Weights of a small transformer language model: 13772 steps.
Each number is 128 + 32 x the weight over the matrix's rms, rounded and kept within 0 to 255. Layers, rows and columns count from 0. Numbers have three digits each.

# layer 8 attention value, 512x512, rms 0.063, rows 466-491, columns 384-511
107106081156095146117140116105130072127131109168116078143149147146112137157131129107155169100197146056132126165128220100100133165146094130135108110201099125110166071139202113105087071078168094117117162124148093124155133084137104108184180160083108143093129125182098158095125117202167171170170125101112065121161182179092159136135179086131087113147112147128081179136130118156121131125146
164126138159170146120163148125089065116076104145111132112119113154114123135100100176151118122136180089091114157108141146126096152101142157129120086162110072140087206186173169098145145109154166119135115134085102151166084164133135160156124124152123118120154094061109120149104112137164129164071098103156163132116164128162143147111104098140143124120114158108094120128136087181091143130165
106130101081063119103175125145108109109176133070081143109115152099152161120125151103119076080126201132066100115120139107068142107117126074132113161162145132139158164135094149157128114154170122109133169182135153075080109143145120120143105136140082112115102084126111132181107170155132085138098143126138138096130112152078118114096143126189150089088131145138136057143146167144135132081107
148152117157116108103180143137147160121173157161088115121201063066108216127147163094153132106046124161115137179111101152150113090102100119136105165129111112113144085202107117155182115135119120157087130162144113135142148129097157146136082087131159085162157140127094126170165084082161102125147142101048073137117134094127067114105176087125142162097159102157115119163126068125121101118121
113152082093098146137175109131133149149130095115104155141133082127081147131136125160101071081171154140110175082145136128122107126106148157164129148125151150109151136114115086126140120139112123078127104145066128082097130136126135173113114069176043174115114106097134090176162157100164142115174160147152147065149113147115199158131130155151144064134167110132132131160123123157100121104098
146060129148082117099144120100102116095120144155108119144215077127096127133134093091128089117154091092152089147138102156052169180139092136119125138147126162131102131157144088100095091107154129096121155154092119104123096056140131081149119061157099121123156122165164124110140101081137082111128101161143108110115099147090137104078178147164138156141086101153153097052185119152182146078131
110174100138173161114120190096077204054166118180082075083124133068123127080117099130121124115063104137048091105112090163132134114137157148065156156151131148137165114115184158163123148072120170139152135134131161190130106155150121140064083058088107101129103137154135111125107180144089179121132077096160092164113110047156147134122137150075078085177125210106117136164068095125127117116129
159103179098150144110145118110097082080133118118130107111163142101097133141111211097102092118142148137136128139076187149131141101151128174216139098143093166108205184096092063143097116216155102169085141125079112171143157125114136108134143198052084062167069106108115118107140139159155127156203056105139194147159168099079177122169165111162126080113120130148129096145125117119087102181192
115114150155101130125179174111093149089133122125120114125105083161194169170122147143090109082159177114081126136140076140102119089112119133073130104149143060189148134100125155109091081150137098171144102165166115161134152124147090086130159098088127152084113125197083120065097118152148103093159160143132133133144103122115131172191091079128134119165136153120125166128155085135110128140088
106091097130117144154150166162139137142166117041127095155144192144133113134165132089131110063138124160174175089141173102062145100095076172143151153111085159192172074148090123069110103125091175088071136082114209132138137189097108119087166145170073130160082137128137116190175088130146147117102106174145077129194148122189167171163111128097178149099073187127087170168108059149084165087107
183103089143163132162132043119119103067149116111154106092077080130099077142117133105153103103167099141166157145156115093138066142139125172110121170145146113121154126080150193118204116163178172116193125116145128115149112162106091134143089172176119131195186084136103152131118132116163163182130079208120110180089164151103124136142166164133147167125096131155116117141112129161209128156103
121118095138121123146112145155145168113156091176125057121124139195128107139125129153122174136121124177176136105141185148141139038166175175102162104173120120157121127115148089121125141142127115098110117064092123110142076112168084097167112139126149161099164130159096149104110096119061085086188099164136060105219135100127050171116171156111135137156059164116146139139204172134134115115110
149051169106150083056102187092120104138133143119193106116122129169131156133101091127155139065062144116133192177079115128189148114094128176140128158070139072119092167132130169127113061117144153153135104110165124107125156178120155187112151109099162132071217125151152091166111186142115141171048174157150092151184159159126170034125095086094091114161178165123084123141173086100089155154092
142158131158128082111165084081113088159128131112041124128151152079105137119154123168116155111138129081110113200126111075178122123175151100126192160100155118131132122112091123116132106103157150099135158173181145131129135092114187108133082125130153151138134160084138115100112149155128154154157149173135160172115104066129152119071112136134121088079107127127140117081084159173142119117138
111093105139140086122138160117124104132138113109133113124122179147129146132106075156165174145123147111085065038082091121118136105061128149112148178118130121102159085076107166176157151107177099143136112120115137137115086154131169119128118160161159177086152164169089182117154159208185205110028109152152182135090133146135119122168057165110086155158090134143111173121176178136124140098091
125129134123121167092093149116172106167082174142133099141159067171114067102173113094131135169124140088146148065101116122156115148083147144079087141136187130139109127136096113146178160096122125181157083144111126131096098080133182165136090105120174107168154114092089099140117176104144183184119171091147103162090120192129123101189088117140094163120180112104159140084156101143094153106163
121126134183133102075144150121052163101122149132136177130183163144140125064163137158163178176110131135144086096138072095164165147115164142108086116146161169108138101114135127157167120134136094121151095089088128164171105164086144101107114137153153123159056131148140128130113165110130097120155167071114103073136096113064103169085166147125162163163086140159119154119121191138113132125154
083145126139120142084164084118186114146121122075131159133151130113169115170090146144117090122143150114133138139072119125132086096141083138122173122115168135170119155129182082127143147104160109161180122065152089157128120102107077148121127147105160213107082100138074100130138110137135159114139186086113166175082161124130142104092062106136157154121180045077155125132143062100148142150113
136091116149144118130087097157143156117099126111117141118138133145137127124196161115142102107156124099115159090107186140112148161129099141102127121097114115115146133093151075146116187145167171095134172092093150082155129192120092178124087122192121128154124126077156081152117093146149111121134167117112157138110136135133157146161155170094157125165110134145137150110043129146138165048144
203135123157111094106135113132146120110124164186122102112126130108144137118153163195174137107152140174138126147128201126131109121178113107142164147065127152118077149081094114087216105157120120194108065108149151140133137116122127198185100156122142108133125117102048171148134157130142114137144081130201129138184139156119102190115105126120104125145139083064085167097079126154148116116116
158143110131144145146061102169122128093177122086140125144123064109144150117112097135188164116125167103064107134109097128101066181155148144129141178159089091130144160108157200121153139093138099114206181131177118121079106112161104114040073070099159180107152168099120107135156188121188145155139131123131130134102162164205099146103120129140071106096118135142180117068118164120136166190107
153201126136139114131157124113125183086078141091137129108098131133121164126109103080110160074129187072131144108070146154109146112101143138117137136161073081088192140136115142129127178126156124120127132165108158113103055143083151084119142169168134102137093185125093124202124114139133157122109144122138160119125094170084143125104175117124150120152126129149088133140120130142118152060132
085138109114157165098111132093163115142154079143114142127190102141151071123162123161114144114108129164158127130156106111132090135069151141117149114113146149124137076110135154172084155190122085077149155164107146123117103104159140115087152112136113090143088099098132146126107119138147124119135136113135120198127094125087130145065085088148159116137123097151103114153108122114049129114183
108119119069128169118068164111116130137127094126104072189062134151213124124159164134163114163126077123194123112125148128130103067099120175145138155166130133114143113129076149186135142136165149146120123147155140083109133140118090126134159100095101124089087141110127093104111101100164137162135097119176175129114103138161154189135074203083140152195147125078193107167119112113149170189150
198086089146151159116117080145158130141092174148143122130091147091077165122138132196090123112161157105153157162106099142145132081110155157155136143140155118159105116131114166141112162181135182146087098068093128158165188151150149073158112177136132113110094144135142131086183187198096139180135085172131143090067093148140095159132070139157095161149082150112121116073110109145145165098091
141114167142122094139114089108155120098185161123125127166156141160138097143121175129105150114118085116187139132132068180104101119169137135105170132162156117104114106134069107103153171180160112185137124191141069073135086131060170122140094123102142141102111126143113156142150113144190111189115161131091102106101128134142114076110106112157082133130143038062164124199122153135122142126101
# layer 8 attention output (transposed), 512x512, rms 0.0515, rows 466-490, columns 384-511
116078094115150144138113157142112143075166127146084160166139070127142100138154120189067135118119160107117143116136070134079091122150151140127137115155063121099132119145118109174109095111192098129106191117117145129145141119153095124124157164121153203079175108158070117119132099150158135118141105101100058167181137172101103156082125136119098119148112146080073147127123206132131130160118
151115137145099169127117158160112115118093071122110134156035124175162137169133089093115098104102130133183116092144137130194103150110138160170115091116120073163116160148121175116119132124103157107126085124134117113101109108158148138117063115079090115109106106130111103108084145177054095128155137075177118173103187122116140208141110139121162148136125143130122125120100130161132109084044
085125124117110122086131076152083132147139107148142037097175104124151074132117156124147095153067115143150145143130114148094119168107089138092176133091152166071191133159093127217081071132099111125148139116098169085120062143175116175179106069061155107124121120148133118182202183134107138059151227131083103120108128133117060123085183168190166137111137154110131153102179099119113151147171
132134119155081165132158130134202159147137132120097090113156127132083180050067083124081149127099127177060108124067095055180169125137170150143114207129118143164136137112112191189117091150115090198101163163103077167095130106115176057176148194144122097151095130148078149167115124124122131101146116128101108147122101141183105117139128145060132136128153139118150145094126143118107120116121
114057052145106141108143115104146086148069140160047157122106134138173149195148097158114196105127110122091115114100154116033096101177133115134140114166175085108137133111154172137132120176143184133112115178140184108063143106161224158134111151145079110085109159167113151144141165125181149154144125073076141143099156193139114077116113136179181187042170132170127116118143131108130113130135
170178071097099149106178132132044113128107082118156151117155132125104159082095077089123107151143136109143131112124131087103133148123082138097127089129111079134155187145135124152071108138072178120174140144098155119165096163115132114154098165080154140140121150112205124145173181181158058144152087120127113093121095132100064099134214119127102157167151102116115129136130155076111162154084
125093093135154098111136140109124108130124063138110143232182139095111154106137134171117088151130141090153175156158121167116167173101056177149105059080121120124158150087151184116095071098118093107101141131141145170126115166110181075163083082161151139096153126084082147080141148191118137121100118191138158197165140116136135104151106098105176189138116090123158111148107119137125168086092
137095121113088133072120112110149156225175143139112080101113078100093088151176122066160153198095148198155079139171131129115102135103148071171141164132118129146154214123150078122163118121158068160068100105079096126128103090168118152200126091070131140064140138140111117070132162125099078164124097106159135168123152103080130117121106091104122053158141163179129179099168090107122095153125
096135168168145161175091158100070103159139103105109101120155096104107162195149161098108115095138147127128153144150156104109043099204122125142090147176130121086156194169106097111100060070074079109137143087140174084189161081090134143072130110175153159140128143104149144173078136154174112072098147126156156181121080122097163154116138132099159136134116147100090139135102125055131143135185
174143152176168156087078131128095117118112137106140084106159138106161082156108132099060158150121194134118205156137128193076114179067076105154138187156180127092165197061110143182131207100160110118107107106121152101101096148069140079176135081169124147087109136131204151156104067149135168150114158087149121196181175134118094094217127112151165147074100052169110141089078099129169123048146
123102132108121142117113071135160111133124131108122158167153083236117067090125139093149103154114105130143147087124144121147085165112145116090159142125089065099123104147187132170212148199153154080102134141147124133108140149105084062183118140113107151173087110139121133145110117081096128142122108157042110149158138123143071143096114142155154156087152070068100105174086104082107137112136
129156165053097116178107146096198129139132163149129097128148108147101127127142113130056193155135144105090140109138116119066135091090089071109083110121130146112092160090098164085101136135113141099144113201082125109117195143149153084102136195120130139137094163176142158154134100148133079132066128101162175098196143168137054123149124129138066163160123056167183139165126186178119128146110
107148157113129125096086135124154093133110131135167098140159154181170137126087110187120166098151118097081200113116135187131162053059088110121147132115103120113112146066172100091105121111031069194106177172087070169101137143125131166020149082115135119106132104091151122181145150087084148144139153162108072143128140071147160099156135105119159052115130111095089150142148104100096103104042
132155067160136080087169113094133100094178139134068115123133119154076065095195127112134126152110111152139118122105120058115169120190122149118158129127119165070156036162086151149095135132161128089151113149165124176137089123146125135156161108056130163125199125128138079161128121090136077090118197183143094152102125163149158122121137128155161147148125156139077086115066114122149049174139
046160127101140082117155109079113129132067146138147113083141178089165113129198113129119135125112161117137162052120127085100136144095109116150092142108180100151182094167170169126132164104142079131105100091099123111135059125143104117111131140126109175128147095129091147195200125133090104143050116083129120090140163125105116096098080135090033164153146104162105166136138150137147108058147
150130095109114086114120101135136150127110134115117087166101101122170069115159102178149088106102120096117191139165095184185135150075135098177137159178106125139134089113152118123078147147128135162106136108115128088166195134175110116153094103078128120143148149046149118089154124144168144119112149094193100157076113150096073114139139190080103144122201095094138113140118200134091076172179
095105099098130115113126112128126153071141096109096164084162130042057092186134136170137085148108075154195090157102082076124107169034123143136097089180116154143169111099112140145111147175114127165118132067045144144089134135175136120075146164186138163153095109151089163148150171139123085098142143076083114157102167126137162183130163104138170171106112109121113157070117173113150195089138
173120126163091177131164136132178168165106071096127153131078165118179135153157137177164096104162092071163104120143184129171110130195112164173119145075082133157141138093105075097079132187086155135146132103201051120160183127119141133072148133125153138066105170141151129096129151129087188128062141067185171121155166082126130123113154151138131125127144115099151154168107095160128130161069
119119046098166177080112190154117114148145118106124103093173120110119134063204125152090104141114129124175132091129105117112128146062049100093143128139072097134142140152145121174184168125178162116123137119017113078103120166171132106091084102179068098164102120126182139132122156166138173141195124092126093125119123138148180077124125133147170126207163139126144144111074118144174115053105
159062136146185073090174104112147120077096168131086129107161150110151167129148131146074107160102183162145120124169173161139121137087148103117095120109092121152102131136123081106098138136127105150135099149114130106117130136168071174123116100145111095130129163067082169095103132104129109178128105162141131122176115167097156168100202138110145169111137123047114154151098130145194184169071
170124145101107193109093163137085118204121134103126133142136057099130109114118072092127108117090067142134139011135153081082183184167061227127152133122098171134157032167120091137140142099132196080149125129178186137062114170138108160159117122145118149180148124131089116108150140153087080120124111112112155092074178161112138131176101128127126114094127110107146145195147153076145132144121
101137163080124183133107128100084088141111142084105135141144130195182132108139104126055118134137115079099070119106103136145106103107142218113110094176195135122153080130128104155156112153137107123106142145125169079093075129117092138113130095084140124139161136145144125188133152170091101152135097114121099141116110151115102146096174133170150138133159115129132140130080121108121130026117
122111134070135109051146087185114142101157084109160098211048085080152134074103123132167146149118166130115116110098097171132060128090141192099096145103108107074172176158118131189090169095145190068126133140095165076128105138133135134138125090108138103122072105145116159110118156092144115119201099136116127141146142079117151146109194224115127111149160122128141156124160028176107060161129
126150131057132142153131093078135170183136117113094142139110093054152072105213151193101139113229066148099117097141186155131149121140140085137077113165147153155137090121102109054120176107168138137095142115129120080088157164086158149107125128107087141138119174173115147038121156083112169140183149169174118197191141119081134156076118191084090131165119129119140112130164157103170120119124
136136174091132166116149045072099131141127115147120152142097119137096162120153119200155100103106167117166139066215150118077077097160090096136132084147102101147065112126105122132245089152180143140135083114088221112108154184140118164147169126178157176112135116132112089191116106109134162157160146152149117099125139119121156111167195104137108125103073151134136112053101038153098122166145